Part of a small language model's weights: 3 heads of 64, biases.
Each number is 500 + 25 x the weight over the matrix's rms, rounded and kept within 0 to 999. Layers, rows and columns count from 0. Numbers have three digits each.

# layer 5 MLP down (transposed), 768x192, rms 0.052, rows 32-104, columns 0-95
467523530507518474508491466567451514503538494441504497486468532512507490495515502498520469473457495511526495510501495529519520474518501469491514517520552491513506542517505532431502511512469554473449499480463513489507517470490540461435472475454511479515543495467504472537520502500474445514
505490527440469530489455479548501452513460498489506522503514474517515505518516476489497504488497509509522499495526501476486506494541480509497515507497515515459490536580497461481501487512486500476496475492499529460527519485497486539512491513512509512487534483460508523466493476494512488509
501468509498525484505477432453501521483484512533511505474533475528483510509482494465492527507460473563486509502490473514507536508509493501472518478497506489516506483510459527550518491498524499497529468518534523500480549531516525505482513509528510488507528511503492472462494459490493492529
488531516526506480458513525477493512449491510512501484506468531479492465514506538505526529485542503510512506548520488546526520495490488478505470467524489502475519536469526530543497500492452482525514461428477507482488486475467492527442531498523506492493459493486466489519468533468480477512
559483543501514558490484563514530515477514500509501543503480483567506458467529500507509487495458519546514538517515499520443509494520466540506521511510496529520503460492459529459508493486528505507512470501484540503507489456489474472503512480512527471526500476473521508504489500459509509517
529543478512496514515533503522463492522508477475491492508481482508478502465462532459485499483509563526486542479505510512460490480470458511480508473473520503506505502452494491521500495523535508502487476499471507493460496478535516490465502530485469477518524505466471514496477507485484465514
515529473527478507481531494514504444447459462492526500516474502486501534458465487453529532495474501490500480482490499498520496513541518545468499480480492481519502522545474441503493515541550489504539474515518485508501494478501534537522504497524510477499497548463505476497518499555515481465
498470484477485507534469487504486543501501483471494515502520515501508513484529509532492490467552485516476494502462472457504497523491495515482534504532495526461488495532500464509534507496474523512525495491493530532500503466532495470458507536445435482513462531493518488495490504488468506539
539486532479483492506459571490540495486475473500524510506454524436541553512473542462477477534500468504507493475484500490516499529561480494508553481524522532476441429534514490467503424532563499488482521490502476515493466469560450501579505570480503453527507465515514546463500488515513508489
545465483516544508485511463491564465489489522513471493473508476496546502509478515536467496512515489523499493520496506531476506509510494487440461440538517468537469519556501507453489531546455510454538517504522527509516476540510471490507472490524533454519482522535546496489527481532536511516
510490464484522505503580494504465501462456544509496522517505524453478510458466486486483506481517486503467522491512535499436528483471515510522467524499517483442463491525487518496531467478513534524542514485492411491481476457514547531493483460486496474492491553515516496462516531487487534510
510542516517534530514495464500535486522468494522501509500490472525441511529468490525519492492498479472505486515480505516461476533503461528493502516540541436513534488543465493455489487491528518506487529505509486461525496488537490493488495503466511464526527519499481477507523475484506501491
510530496500510528544455485520511523445537435487536487509468481520452519515504469491476563452533507500487475498488505512530481506505504499453521511457533504488485516483475495517475478605487484516508506523530464484493517467469486497441489524514545486516500506509524503504453493553486465511
546508458475490536482481537528522505503477519500490474533554522486519507511510475473500534534469512466523524485500540492471495532532487518472551525563494525494497544516515503490487530459553457484499486509496517469515481458486491477470516536546554490517527508529529478512537483480484496552
475472486485517459461477500505494493477539478504488542489524514491490469474504482530510489513468510493507548516479507540522458502480521528478521493533504516463499518500498497447506512458487498502458496476519501479550508525470512523475522516490512519493527502543485491492481517512527481467
454489499504502534493484499513525466495491491483482485507457500507471471520469465550501504510526493448526496549508509520499522497527516530490479547502465477496505519489503552502454522480492509508511473474494496470494478461501518474457485507485500501492508498525472446512451491526511481499
501470492512497515474475472506490505505469491527505475508518525493463503504494492517479531501505487481530540521464524503477476495509492534519495521539556481492493496473469513503497470495542481525496533494508521502499483532487472505488502475493470542532487521500480493479543525477467498465
488475479460523500495514530498456496485510457505517484473485516493485492504502534483506529555515444511493528489490460500490517532493503519497493469511541487527495504510519542546520546504492511474515486493484545491531528525477481532506494491464491494480493510496493513483524516489496488437
549543505530472555517511481535477499459512527533493511484485488503503525496505496508492470471513493494509518515525553507491544519526534551524497516525540483504490482458453498509478486455473500512491530541510502482472477515545513522495532496461539510505455485467513484535530493514498462491
498473492500477469525459518458508518504442505565533515528482514481526518499480505508533502428546516484422523494500486496459539518491508480481491491530534500460492508532500473515506534513504489459522515488520487451464522506486427500500465482504510501485523474489509538499486496483519498515
544504500501544492492509525488522530497520518488519546489495508479479493478510481467535516492533521491519513538531453462478543504497486516499475503512561502481460512492460463482555493524509494496497502479487541504475508501496524484502518495529495495536468503494508469536541550498491507475
494508462528513509484527490511481461510504468489502537528503529550547519501538496495491464506535513492459528522492463483491497533510509479460523521545508482512473494475487510507515498477510439492504468502543469460485508450480450507518548470438535497478498504473521453506492519515513504511
481501510510462544473522475482479501464506509495521527506476545510470538478495480511542519492465480485506546476514474520494499512527494533503478477539525498494556520501482454495525484451514456496550498533507507512493500525504508555498485493524514526522493504467491463536498510482493473540
482497472459514517511472479487506506499509484493511502514507540478524516519483502503450469472526473509531499498552504491491470487489509544489533481504492484507473459485504489489527492478510496570501483485533476511518519526505487487483476504470501472501525518512482475461466507507484495494
453489469482467523500529541461550511547501520478529477448479495518476507517520523505479574486471421515518505475470520530499510449514465491501509531453495478512466489488500483457510486507526525500533491496518529516516463493474498547515513504474475444504510517480479490528516498504512485481
466501490502461502509491486512479445448499492533495507506513480537484494504492468511475506506575542486466502477533488503486536486482511497561479450440519540542487479479459507487487513520466481497563505482467485469481498543511484517479498519480483451516474472508521523487484467529494527554
509471486510486513538534514510456496504519516508541455521481502504504433472514477495482519514496535487509470497532476492492513496518524490515469495503495504534533449495515535522501514566455508515515541470469552488531480545517510460483504475508527468492510532465517489505552550551506492470
493534485503528527532493489506430487478483525516536503510496539500486492465527506526521505483493520480526497518503501501467443485494525499504457495528479493460487532480493508502464506507472474493522498522517499490505510505474530477478529471523527483527518505514466468553481479512481525512
483531498475474504483523525514480478503462502501483514508500469506493459487521510500488517490521520484443509498476502476477543488500469477478511505520541464489482522561506471510512470528479488481465502532527448504488546548482472524522493495518467519497502504493505507511475515537480505527
518503481516527499484447454484559506528491511441472489473528512490524508480486501492476494512464498534496503508527510484494506508491502509505499465463504502522511501490480474487471525473540498480453473538510501512494476519479495499489513499469487492474518546433517496492514500478517531489
510503517547480472536506482540466509557502511531494491527526503475475484517501512502515542486504537501545463501432530500527483414501488487493453524522546523474487513504518480493492514487494496502507493510491496515545484453515462475512501467463515534509490470465531542473512481552572465503
510540506492492507519493485469484536488501468521486491474504516476507481510470466495511499493494495486531505494534522508487502452485504510490522483525513499546473523477487531455518518577523550525518486515499493500520518496473496512509485498475487479477464513526530518463502531510488497538
502499460506520469473490493477446513529518525445502497510478544481469471476500519522510501508478515490524515491469501435553498519496543488541537464473520507528491485533496460486493437504492500525516533474478455512500519526486510494514524477545521470493444494489549503523530491502507524533
525503548508521503479467477501527521477508478480520550489492520479489513512541490504511487519505498495517498515477489475511491492515472503476503508514547512466455519487486485506537471479476516509509533535468521510515496495472473526502502478508533454546485507498477512545452488488528521497
545525480442528510510563502488502552475485510535459537455455457491513464558529452471494493565499444524507504510542522503512506518488518477522555499498474497498498523482508507521491499467487527491501482524509565485499481540461514513500517474485519490519463474490496518494463488437506528527
493526540482499510517488549474493511518507520504486517520515467515445487480504478485503489483488443503476487502493507478496558490525529491510487505493506516524504517543493466516492541476541518514498489503492451476506492477483471488459513494484538487529513521517468510505505501542469509498
530509488492532503494480513526500466505531545492509493509497513500514472522531489503531462519466569489494501512501527516542456499515510470485555519517529529538440480441482499498534441475483550516520551451469459548475484535498459500485512535467460471502479515496487500478489517502502537596
482486493493529503537497512493511480513502516504482491512521499515472512524470450489524541525488480506500466473550535474478526478503534527499496549537529514502492492465537494568502525426506505490508533509497498487526510506486498518496501482467517471529524499509499542475537509512511476489
494517472521527473477487517468498520526487508505515477496524506526525463524506516490504545468517518472501498479522514496538513491488524500535475487488509518529498489512523515523481513463524486459488452496499562523486521482468476501482486518504526502485536477454490496532537521498492528554
453495493488510492490487522460526475517451487447526509544472507520490486502523493500496479500505500490488522510516499501486507522484459468516498541514473494497539518488486553519464490427462510547473501465514526514500499466497489535528494498486546475473532470508464477533518484480450532474
472456502482507538501474507502461529526487480486469489491482469527521484470513490491497489484510453524483483498493469517491490480531474509496495507456480491503502480518440523488454471528492505517526513532500495501522506495522486518510465529515515505519539486491493513497499500530490496459
497493494520528515547495536506495490482479514530502495517478466512496498506488498508504510483534491487512497474527502500465519494496493506525496504517454516499512508505517521552483485497486486509509531508518491468485472471497506477507545478498492512526518446510481489508510457484504501492
505497476531516498507517492510489481542506500472495505538489472496534512504489494502544448491506474485497486516517502505499507465500527536523508490495486474422477480455482532481513511464482520526513503470515482449490540487511492484527468466503496458510536504465487472488475536492486475508
479507511502492495508496480470493485519507531469496502549481537511490475533522507439520479522527513503459474475485477493537495491499530509503534496485516526519482462479526512492519522451477477518473485491479490502553497497519564522495485466494522461451515510532511468542520558502531474482
486533471465467496520449489503470468469500498517491488537492471487499466499482496546598524464513538507509493486483519468476492483480501463518536515506492506510488481498484529451539502471489513555508508483501500494482495482466472504491501443480491517519455535540566503488459456486508489504
531546499503535460523510459456497498448542466526507503485435466489511469468483480478519543517488495526469509526539481464560513474520500481494493506502530490512513461500482436455547492495506551506505533510535518506512479501510456489474497488500449516464524498480489478522484468454483560503
535480499503497498463519517463507475493542475494464464501542500507540474551514503463505457510492524488509490448489504538492460523529533515487565478531479518475510516546459521471515489521535500475495463464468570480502472517488502485464501515517472511469521525482486484526547476486539500509
542488497491514484544510458507491505497466455500507540492494481490499482496495511464492500439540474549469514493473521486514489442515513513478514498458519539469489472496526504525516492529481483502469537507512526556503504502500470488523525510475531510517464487482504518493475539505497498503
507508507488452526477512507531505482513537513482486530495485460493472517515523507510532538506487487520476490498495496522481511503536491472467435534520483476488465548486500510503453494519517519521487482524521514493546519525551492516495470512498484510538545508486528532520543532464492501402
506505538488473505511463493486499492479523502483498509516465550507483481469448528475484524509508463470504505466523531501522465493473531509536508463510492471496515500506490518476501492468481517497468515523536560478507495504527479519543508493457531495449486478501491541503500482488462496460
512508538533512509485441537527519500505505525490490519494524498492477514519501487498524485463473477502513518500497502535515463517516502529491538507477491508504499503483464478492480490509528513502504521502516543507500484477501539490492494488512523509536474480519472516516493499536495492469
513485457558484507494566504513514524498491505540483470492498502497538539496513500516515521478488460485518511513503505526517485516498525501488491503478505516504511515480516527473514487483515503474513512505489487495496517470532492486501504476524506502502483531501499481492491527508510506480
485508492514506491488520553509538493514518521500500481486511496504512494498518487472501527464511498471498522476466479473544522474495465493477514440495503526522453486468509483505514485502493471495527512473465486507507506503500483486543550470545513490501494462523492503483505524518512514496
519502524487506518483513507482513477499528531479459493508526505530484483506471528508538464494469495530486498544531512483519442526512458484504540496506538472478511460485481485512489494518509507460533515505523490517464524508527480526531467471510504471464506495502493467526503491444524536494
491513490487506507462518506498522507491504538516503494511489476501495545520507458496521514507526513486508519515517501456521490487478486508533513507500500488494502498490510486484529468512488504505492485539521530506521480514515470465501531527555515491489517499532469485544506512469475460520
500469479513512498503561476498447430443498538500530466526515525515517449518489531510507472541489501498545475498524483515542468468527514481491483478558495504497474469473487519526517536504529482511521510464573503453471463493488493518499512451513455518468539503490524446535507496502508488497
502491463535498505533490472480509499525530485543534472469525514448503493489474498470516488526520442512484488510526499489475544506486497481523533511447510503527547482494498522536527492502462463514522501475467505468512515488503527469506513527512488493447528535506467494497479518551505536537
496507528489510438495475469537469507459504482522495524521449542529471463461517502575494561507529487479478521511519507520542503464500484499525482544457506515514512495487462482526495486559455485473446507503511495489450496509512491475484538539499515517539465456467517493482470453532560473489
511498493502550496505527469516480513514529478481503501509495489512525503538511471533477480532534515484476464487492501469532491475519519508511499485538490468532511515482498481501471533425551485481483469504535499481479536497526526504502464554500477504485502484484475504531532479487515496474
509520488485463492473502469491512503502507502503478485513484482481480535487501525536502507501544460485487533519529502508487473567535507513484475509498485441462506484488493465499523528472503541506501478509489433521482473484523547511473501520466488476490521486516488493508525486460453518416
515515526536499489460529516538516514526508493510449489494478479501497517523569516527479501450487533473493524459493467458508514503479464506525514495530490498505495518491516507469482510469488492495515518530495457453477517508511480473429523473503491554497514495476490537531495525501490484482
449505507472511505493452471494514485519431477462508500495521485474521500487499490524469506515486471510507521499486482511455503491465496522485485538527514495500500492476510521481485453544467464543514490525469509533515512474516501541503501531511481490513508490506507521496526500472507487507
525490474456516507479464520525520487495449512509497499501488494500520512488506506466497519508492478467508505487503498499499508516503477488489487494486501490511480476489504498514495493435530511484450531485518538497525504529482547491510501506526518508493522500522503502537495535496475536477
507523483530528499468509483536490492492486471496518475550499485455465467523465465516505474511514500471464524516477509510482496522505523486498512486524555488446504513506483482495477456506483457489525484515481528505465520519478493544480462498527508511487509497523485511469503468474476487451
498475507481462510501488468471484513486519544510465491523460518461490500501495510490515489484505468531529509513495504481491524488515519526458529494542493496454467533507497453477473501531447466540474476506473541528533470505512478520494521493528504501494510498480527500498509480552475454507
488464552527482488495502479453515497506475508482514546527538494517546486505493495501499450538539462481501489479459464507516502528480479494503533507519464479509500487552497476495532467444527507496495463453515507518537498544503501524455485470524450498495547525464487513537506523511498488531
478481541505515510476476519509494513475478515517456523519509497492535495504493490515520574513490504508521501482493470526499507515509434496501483450496498483479522519452511512464505484527476462502469487503417507482512539478523461519511483470517496485475485503491513455538472516535490520521
483538480450548549436494507497485476535507500515478504476501503477520514488495527495507506564509492509523507486492516503472466522515493479536521508528485534507514472464527519496477556494517500478507532513553492473496443501489513501509494513512537500531496506516518547492500463481506544490
541523513518507492507477465499451542525513498469493508531475495516500474466518456521518502515536522494481492515504488463479473516511505471559490540509449522513493532491509498491481473486505534537501510528475527500500486503510517474458491517462519462484510519506459538485539477535554464480
509499486540516485551537459474441463489483513460478521530479451483524501515509466542466492473459484521428495502501541487537512523504491523540486518497511502504498507539520468490583545513497512514505474476512498519464488473520558509482466463491516516499507514490527519501503535446433497476
502458510576492501476534473535511536507482509533506526483461465543529475496473510497501509498528499507498493490538526519507504483543437493506500488508522543495496506492514493531491519458496513480502509497522481495506521478480497485532504513440541516495499509542526520501510517522536510472
517513485564477519515518534497463502506508482514501491528503516459495502515472526507514476507507474516493487511486508486492557506473466525475470519500527470463465528462546485493480530458542523492468491489498493472483486491479517519502505488504479513537470504511474512525506505491505518533
552487501439503491480520510529544477523459494451519517512490530494506508508463461521489448489469526521504531526533489520527498538502485496537470486508469531518481531481483490468546531480469503559483536488501556473439474534472476477515514513485503537496484499494509508456474476473512456470
# layer 5 MLP up, 768x192, rms 0.052, rows 33-104, columns 0-95
489511472496513525517479512484452499494545514515472491437533501484500504494486531484513495506479496464493475480487523528488481468498475522509470514510457498512511470471478448481521510471555500487503489509537485498521465492508492520495526469516517490497470475514473484486506510546503510488
449551483522534500489524496514498498468490513489500465529467466486521541481443472572481463486473462513467510488491540482470507486447554516532491476501526510489495447522519486517482512495467505479526444479531471495531519518501483497481489500510485472513497469487500477491498499460519501514
483488464465487494538499467493507502475489488477503545512548507489509509492479466505460494527480476498484509479495484469490501489505514510505522517477514474529494472519443476487525539532523540472484518546487454515509519506528499473537493478477465498506503488524495463503514480525480529495
529430465495482531518489538488490512478520507487470475493484550506508486469474515491484493518471488489531541487435526518463513485479523508520503537467479490463514519498501515447462435484478488467493500457476495491518502479500471478508509493500485502548447461498532543511509483452471466531
491504480506534466510479505473458538492472463474502495507466488524513505484508502533498501519452479496510466522499504452501504529427470492559504517482479504544498500462513503503505487492489504466487487473512475508476471474506477526474490505501528521521475464514463460491497477509473456494
508525505528526513465513489474458470470471514518496463566508404506499456512499508511479519528501494499536516476500514478503497470502557478507459495531513480540472461471488527532502504506492449472517512494475504502481488465456519457480532467512503522510561503465496502506522499527463448524
524464497502508492507518571459465529534506474522529449499455509499487517464522511500463501489489528504526522495523536494484484446488491496514456496490505473521473477512502510483482448476524482482518514520494478501509469516469509554539445507491493495472533504544492454511511494547513492520
499513542505509518422484522463476479507529490483497510490538528516450491525506550511533456512500507524510477511473526460523525518484501515521536480510486471510434491489500451529485451480490477510535469509491489490492446510488513495508447466469546523492474469527535511485537489456502498502
507486513508491451495474466524489451482482531501468484495471535537499471506464489542489478505531481504495523488499500504496494507478492502514452522513504488520507518462515517464514512470556509496469514496487454463559502461497504505465469523547490511484473508518531453512485501514521462490
496481540482500516530503532471498470459505546518515505517480521509525459503523549555546469473539508532465484480500467537502496481484471511494504501442472486476490505487485470565496473524537512477465488500475512477494450534501477476526458514482528508543513548510473525533523489491521494470
471548514521469496493476492474513468484490458504485490505459523483513499487497493513521498501473515519521474499468496448495509503495496505519524429548458444471527482523506506489532493471487515454485512506511481478502526493476501501491441523473510475526463486497438480507520474547489471482
493481547481473489520486546530493478449547512516520487537516590519487505510456487501461490467502550548555532510523529523516463494511459493501486471479529456522522521480487480498515471484520442509507494460464497533465509499504529475540466480504443519514513495528537515521556505491475461474
464492482487494523496499477490502484554509483529444525458530507506530502534528479503496475527500523496518509510518525466524520476506479516530494485474454496526485503479556495494519544464539465529517491447461545489505456506503496496518508497454496519489546531506479511487523490482476485488
448487448457460529487498523503519491489491564470481514481528524527497437491526525538514506514551552519522496489515501498485507483449501496486519516519526500528528486516490512495480478485527496509515492467526535496506483505518499496490484496465481475473481519459484514476509508502526496511
471482482495457463451526535521478533528510474489476512553492475517510469527553517515503512480492543556458499501499540504488526437533544493510482506491465542470487477483476525461482476506477469486508474476552465513463519480529460475491496480496480520539502454487516536528520514497495499522
499498500492493481493514508490533508470515467497513505464504470492549493489511518467517500484474518497461470488529483490537512511491519467512513475474487509529508490527537466503512502502475535489519491501488469497540515478524499486501494519510503456466501483513508499478475510494522521504
506471483508511515482502527508502472505469507492533508522499471526478513543545498471503509524470527528521497504453519530517506481517505495521523540483518468519518494496533517495488456523518501498512535496482546508444507467485477534518465513459529513492510516465497530483495528489478475517
511490538509519511447489525496510504452507464528475513544521508581497493494548519528487484441508461500481519459455499482527504459502519501552479487489466475516482456484486508523491438513497488522505484506499481502457531489483501498485485490543446529477528523510512469486514534469462492480
490524532494477503462511493520430495516498500509552509503508509473478501437542538508559493519479508518451478507530474505498510488541535511510531536503524525506496512509509472522495486466530497442502531551506508493503488517546538458488502464509480512510475506466492483554525482487502475564
505472563481472508504506525481487510509474452474486486495516533521524479499487498516489512485484509512521465522485524510563482437472495495562506523472508536523448468515506523538508522512452504483469503510503500465533498464509457486519475491500493511530523515516532470520518489492486499498
471538464489486505509469493503488483568502524517519489524477495494455526483488475519506436496510534511485489495530531494416477481492513506500506481487522518464561478479490489499472483522474486472506497487495526502479513520508471487517518510489449501491503531426500513499511505486464474505
505459492508455515494514476479491508504479525510459510560492503468529473484486522490509469443515507538448479472485468505486490510461518441503534502516482488468514501510490527522490475520490489532521533481507473483461551510474483462477491493530482499500471509521493516484500497504471507509
487504488463509457492521464490508474456514531516540484498516459490529511515482486537454555517518472497492475527505518451529548451537504524472518471501476473513469522503505522493449531494502484467512458483492499516510498486515490512488485493503467492486493512475470515504489524485521481505
561515489491534506519487473514446485491503522492493494541501506532510512482468481487472529516498542560473514520528496498505496527470526466473474503517518484483547493538491494506477477463475482499512522484547511505500482489548477485513479502519493503487497508536488526521517563507511489520
507478516522548476513480503517506492458510510463513476540530496508514508566507529500508488513493514486518499505486510525514483460463481469485538536488524487512548513551490504542491458505489527458502519486521491465474501468547497478522538496516502465510531478533484507518528501503491451514
490496452505509500515493492493478469492482528530464512488462508502507493497492535523469534480507504492467540539460493469485499499476508516504490479479483486475451477508499483531496496469505471471499477547472482474511510489502488478490496508512508555530538462472449479542508463456492510480
514551488487457491534432518495501478506504536483489527535525540516479510515500527505529513498458496508508482530497469513528464536535487514518515486498519475486486479461520493499504463532504510513490530489501483505545549487485491502497463512543486478487513494445500514492526520519475496478
552499501518527444518522514511533487436503547481502536501479530519536502485442472527474526482481508531488479489433432516525487432525495546484484530425489523504503469468497506464484506433505491473474522499462522488467489490548510487483472507506532474487479492489483490479513507449508522482
510458499542510498475479494536509488545462528497471537502510545482489471520559504518497486504489504535483472502485525515509483532464508450520500528525518500459542518498483481497499508494496483499534488523517521476471524453474506466527538470500510515492506521505537537490478559473483419517
518506521513507466527507497517530480561507470469527486438496465503472521464525480494462505502489486526528486491469469499485514468491506491504505480528480556471508494508537510502534522539525482520482522525493528513562453490439462515511488436470493469498463500449538517492509506515525469511
488452463468504509490526522503523456507502527529509495502507503515499490481531516520504514459491534451434507493447482481494504490484460443537494533478522464498479469515515478498491475512475459491494485490508510478478458495493488507487486485506502503509543488496465471501486522487538499517
491469530543514518478487516516513473545483442478514505518493525469518427475446491475479460505487482532478478459420514500509522480462530466478490503528498544495499529516497498513521510497510461534542473435523534525501500486497448472470506476474493507510516494487537510501528473492493520515
495490466496491517491537538506500505535473527512516455485519533478494481500497528515496523505514519510484479499530465512512505453492528501514513488479511485499539499508508503503495525524494491482501483472506496499467483516499513489519483512517475495480520475509522482442523521515469518489
490509507513501499489485469483483476527462535491465490514553510528500499539459479489527516484495473532526543508490515525477492504458536545484548495520522462515506515540481521487502508552475531501473497474522502510511518466461482465484496473507517528494526484449477476497541552466493476495
487517481462541540523501474472524496494481495500532491522497468486484536489501547562522514484503516481472497529474506419472505485519522480477500528513498488486501548509522502464500476501500497481495483478524512525481512514477520516531478463486468532510482505480520509493525511514520457508
502514493538497490493468456526508480492500548527461482496462525526519458451545520504503485509514497487491482509533530539536518472520497514445503502518485448518504497469509450519516491489460478573498488524526497523474519473474449468453492479492486516537545450513483494515487492479492468506
525510497484472496485507530469507525442489476477536455495453472472494479509507472510527468509492469492494506470499478494559509499481486482484506482477500528466497513494454515483480494549470492505485527488464491494458477449477478501501477473467480508549496519520487475470532500504497517492
478514474513547535495488525516485449511464469519530486485459463463515527544514504517510458502507505498463509518444475487434500484512488481519503489461510482516478498492445510488465451479494517519511520515494487500475505497475530516502489487499496490461484496477521495488487488563519483499
502464465467498526509479513547476476479516491554515508522524485494518495533484524519506510507533489479537485493481493477487497518466505462497536514526494488461475514501487479533498494503557518542476449508519476499456519510520484449511501489466503520485465515509531503521555504524519465519
518551498491489474492493515529545484493524527543522502531529515489509520526510477495521517512510542463511527510492482490497531516489505480513501513526517472466561526472531475506521528504518515477488480469505477476512492483452519488515509489510520480489456509490537470510505504495525521505
502508471550480491512523525490518500516518483518512470446510488483462468509509510453464504522443481516495498510505520488470470508524457495504479501521534479495482527494545453467490540499470545453517475503481484508475546488470489506481538459507497468523520526490531487527514500489472516451
493465481529481497518477476509488527498502508482510548511507493487526539551526529502539500493482463512485494468511530460482499547479492546532503518500511459512536517503484519528511497469478477482537496461450545495503523446483439488498500505462435533479548503507490489485510518530522516505
531482511474568451501476542512486469477534511522517504517523501497552549489480522534506524527521522514490461501512528474483489525483545500473553520519537445498510481523503505539520479488493517482480503530436539522478512510548475535502487526484515497534508509486463503525552470548490524454
540483498492474505491463464507533489552546473478465509472478506492470449492500465507513478476529490493505516502483479517482512489513549509517520495495541471464493480497499524511458508547530460489485512504527515483471547468510519512487483499511469487518537524480421496511529500482487496483
479571476483504486533484513481533494495522515480441493464522500551476542526531531522474505507521466485521509488504544522456501554508482493532509496467456528499475522510462503522448509484531488468509519510519495507518519442521520507496508509556411476477508512492505446475496520509444493550
511477532521532529502463526478496471481513486527445499482490503466475527497518537498533490505465513501510519582500508531501519463492509509478487506509469523482513522466527474492466500483567482505521554487507513474501516555492500480505463499489505500474509468474518485539501501458506479509
521522547474469495510491544514498490452504498486505474498498521473494465478509524493479533491462546474520474529465521479510469509498541514480483495474532480460464509503524461499499512514480489487485499508520511486487494475516493487493572468488490439559502491545490464489510477478463498484
497531508494472503491486526501464523508476478488527469483495525490515473532550530512505482465528552519463475506427523509547478499454518512518540456475513504530453522488514502478474530506464478490510510475476508499480463490507526497474491457509499530543510511532479541514495493452482538501
517505473504480503526519515517461481513495524494502505507473488479508500463484511507526529474489546486471519537509453490509545513538467486535497498543519494509524517483478507515451499488489520490508512511487529499513481502492480510481512505502530515474512504531521487470492480507503498497
455500469471461472548520510515485460425472486504495473540434506481458501499517481482505486475484530477496490485504478529493490496470520487472502471497508444501487488476520548520500463550493466503486497495473478468467486459476517505495487466478493516492530489489496521482487526497513506485
509517493547516502518512477515513523490518547527521518471496502465494498458509524527529504483502497521489485475476514482541497518517471497507494500466525463483502504486464550532516511500547499488484505533494477500521505510502482513522453479535505501548482476491483571477538491429478491484
482511525454452483515504501465503492518466480493460472513500550481509540481473559505488479546490494499484493537472501486470495516495497522511496500495484482487488505527487526476506492516542495460481488496516482481542478458499496517456506486433463487493529497469542466455494447492435513514
525517510494463554550481532445507503466525503493512477486510530486464495513500511494499486486448484529498510509530504448484496440467525481476482508487525508496519474490490510488496499491492498507532468504487530520550521504491496520453474493492500489502473481553542516556486456494531443497
483485494524508505513514562501507478478480501528511511585504529498531497456512531515526512469519505503475472535494500531514533483471479473514473493499483527501509506443480520536447526517490511493495517499486495494510481486469493527492447525508543526475497465499499525495480457501480459495
496450513525483512496485505509518526518527536550526475505560456513537500501538505495516525489505515488525463479486504530506522462471490556463477499517542486524474536495530513517486524528529495505473519511534488469488504507481529550560481473508504521478470536491500506487537511508522464523
457480465464476496490488478512486497515521462437485471492418469472466490508484460489472466520477483508489454487483490513510470452479522488483520513488491503485475478500529482518469558536468524501454495507504524506489491486474508484495481471503480491465528445472513487486510480528480528482
504526511510478558487507485487512468495506489516491466455482460488515498488533472518493478464477469471472477515487504481459500460455479479527493551517458462473529532544518487480521504527545527524483475517494477547518496490430520497500498469495495513502511503512483455508506486472498486481
524488489521480511506506517498512488503497512527498493497499503491491502480503511478543524520474491508513541513494477508472477517478517496531491540478507528486519512505496539531484500532488538505489510491488504520511492524494488473502564441493531484511489496500525468500473532504477516476
484496496500559535479489522523490522462485504503467520484466472519510498509497481508496510496491480520479501560471471472512480506515492514475484473504515495517508520551483507530474492469506464473484460490538540512469535487514476483475466507517506473485527494500541517514548515481504482505
480446486489500513473507515539482501462512476497455522527509484508522473476539500507519450437491495485490510473477494508462545460477463486509525535505476468540490508476487554498506467540548475495511506543535531506496508530508475507500534479525505468499476481503545496505536533487434506488
524506490507473494478540538497465496431522496496488498486456489510471496478518497472512512479502478448493457485456496469523523488487512428493500472475495507501456496517501472510509509495514482444473490453525485467494482528481498457481524475467500477466504490469511469454476517512458511496
486499510500489502532505489503516498481498497488524469471470472517520494495499551520528484487496496518497525526531510496515523473497519474492483507490484467511528502480483516511493502536485463485514482528481461524479484470492529526471505496461437489491469475492507516441494467498501462527
473516501532541483465487510488513455479490517519501475486496485463509479473510511494480467485459501510488500526436482487439485454558503469485495467491501521501486534525460479491521455465494481466519523496488531475475526502524487500519524445499485458492494481533476509467481531517464502493
502514470489531487504470513474486448468519527498464506532503491483497538539488544518497532533478476490530495486511508498497520490518496534432502495518499440474436481486518498475460529491488458511518466485506438513479482479483504486483461484455470458476470504481500507521528528542453495498
501522506493541502523533500517499481488508488492491541488504488490498489504473513508503458494498489508544503519493486532474490486503532509421537491517480485470502509496505519551499508515499489507473504453459491495498497477527479457544478426543466486490496484473489480502516525465544507501
479515483484451477503518483547511462486517474466497511541510464479521485445546477508518482488522485550480502499484478495495491463495480460497522505502548509502488522511508521485489493537495488455476512465454484544510484493501461514490534484521487497477482533491485437521496539520459467466
515523453488535495499509531530457478473459484498466461492493506528472502472518529549488477516491527527446487477509508507508476527482482479525492527511488460498495499471523493498461492485489521465507494475538497483524457494522482478521482489473446466492465484492517483509452499468501443478
531498516523505429520459481497449497506485515466496506469531521521460482455510465476492487496519563526533485502475494470475474513494527487479507491525502526542530557480542508514484529476468517477503528520493537493488494465525478478518493464429521472468499495516535516495541500521514482486
530438486584503463530469485479483487497475518505521532511472512487458491484491510508486523480485489469481484518499494495512481483530470506511528471531518487503490535496518435521506517472514498506510447524474471491504486550489495513476509506539475478500511505527521531539483507493480503492
527547505560523489500505480453461459513467493478490496530489491465509506523514529506514498509467512502498496548486497521512518479490453480504504488486469493513513524486499507465516545508508503477534476498518467500492506462474486488532457475521478510515508510502481468516506516496460494465
515488505499451461472501525491513507467517506480483469493486492511501475457504507517537524527491499519517521515480524469524501481505519499495502475486499499518520510507508497538489521502521503525481497491514490500514486479514514444517530507499471462496545489526514537526524492536468481549
460463534445478511451519481445474469514526439466528553484479502463503500550516504498464496498503527449509484469516503554504532490473527491540498490507507513526465481494503515495493515514513482495480522531498507521453496480530476508439489465474477530478454474434476505498515461485519455487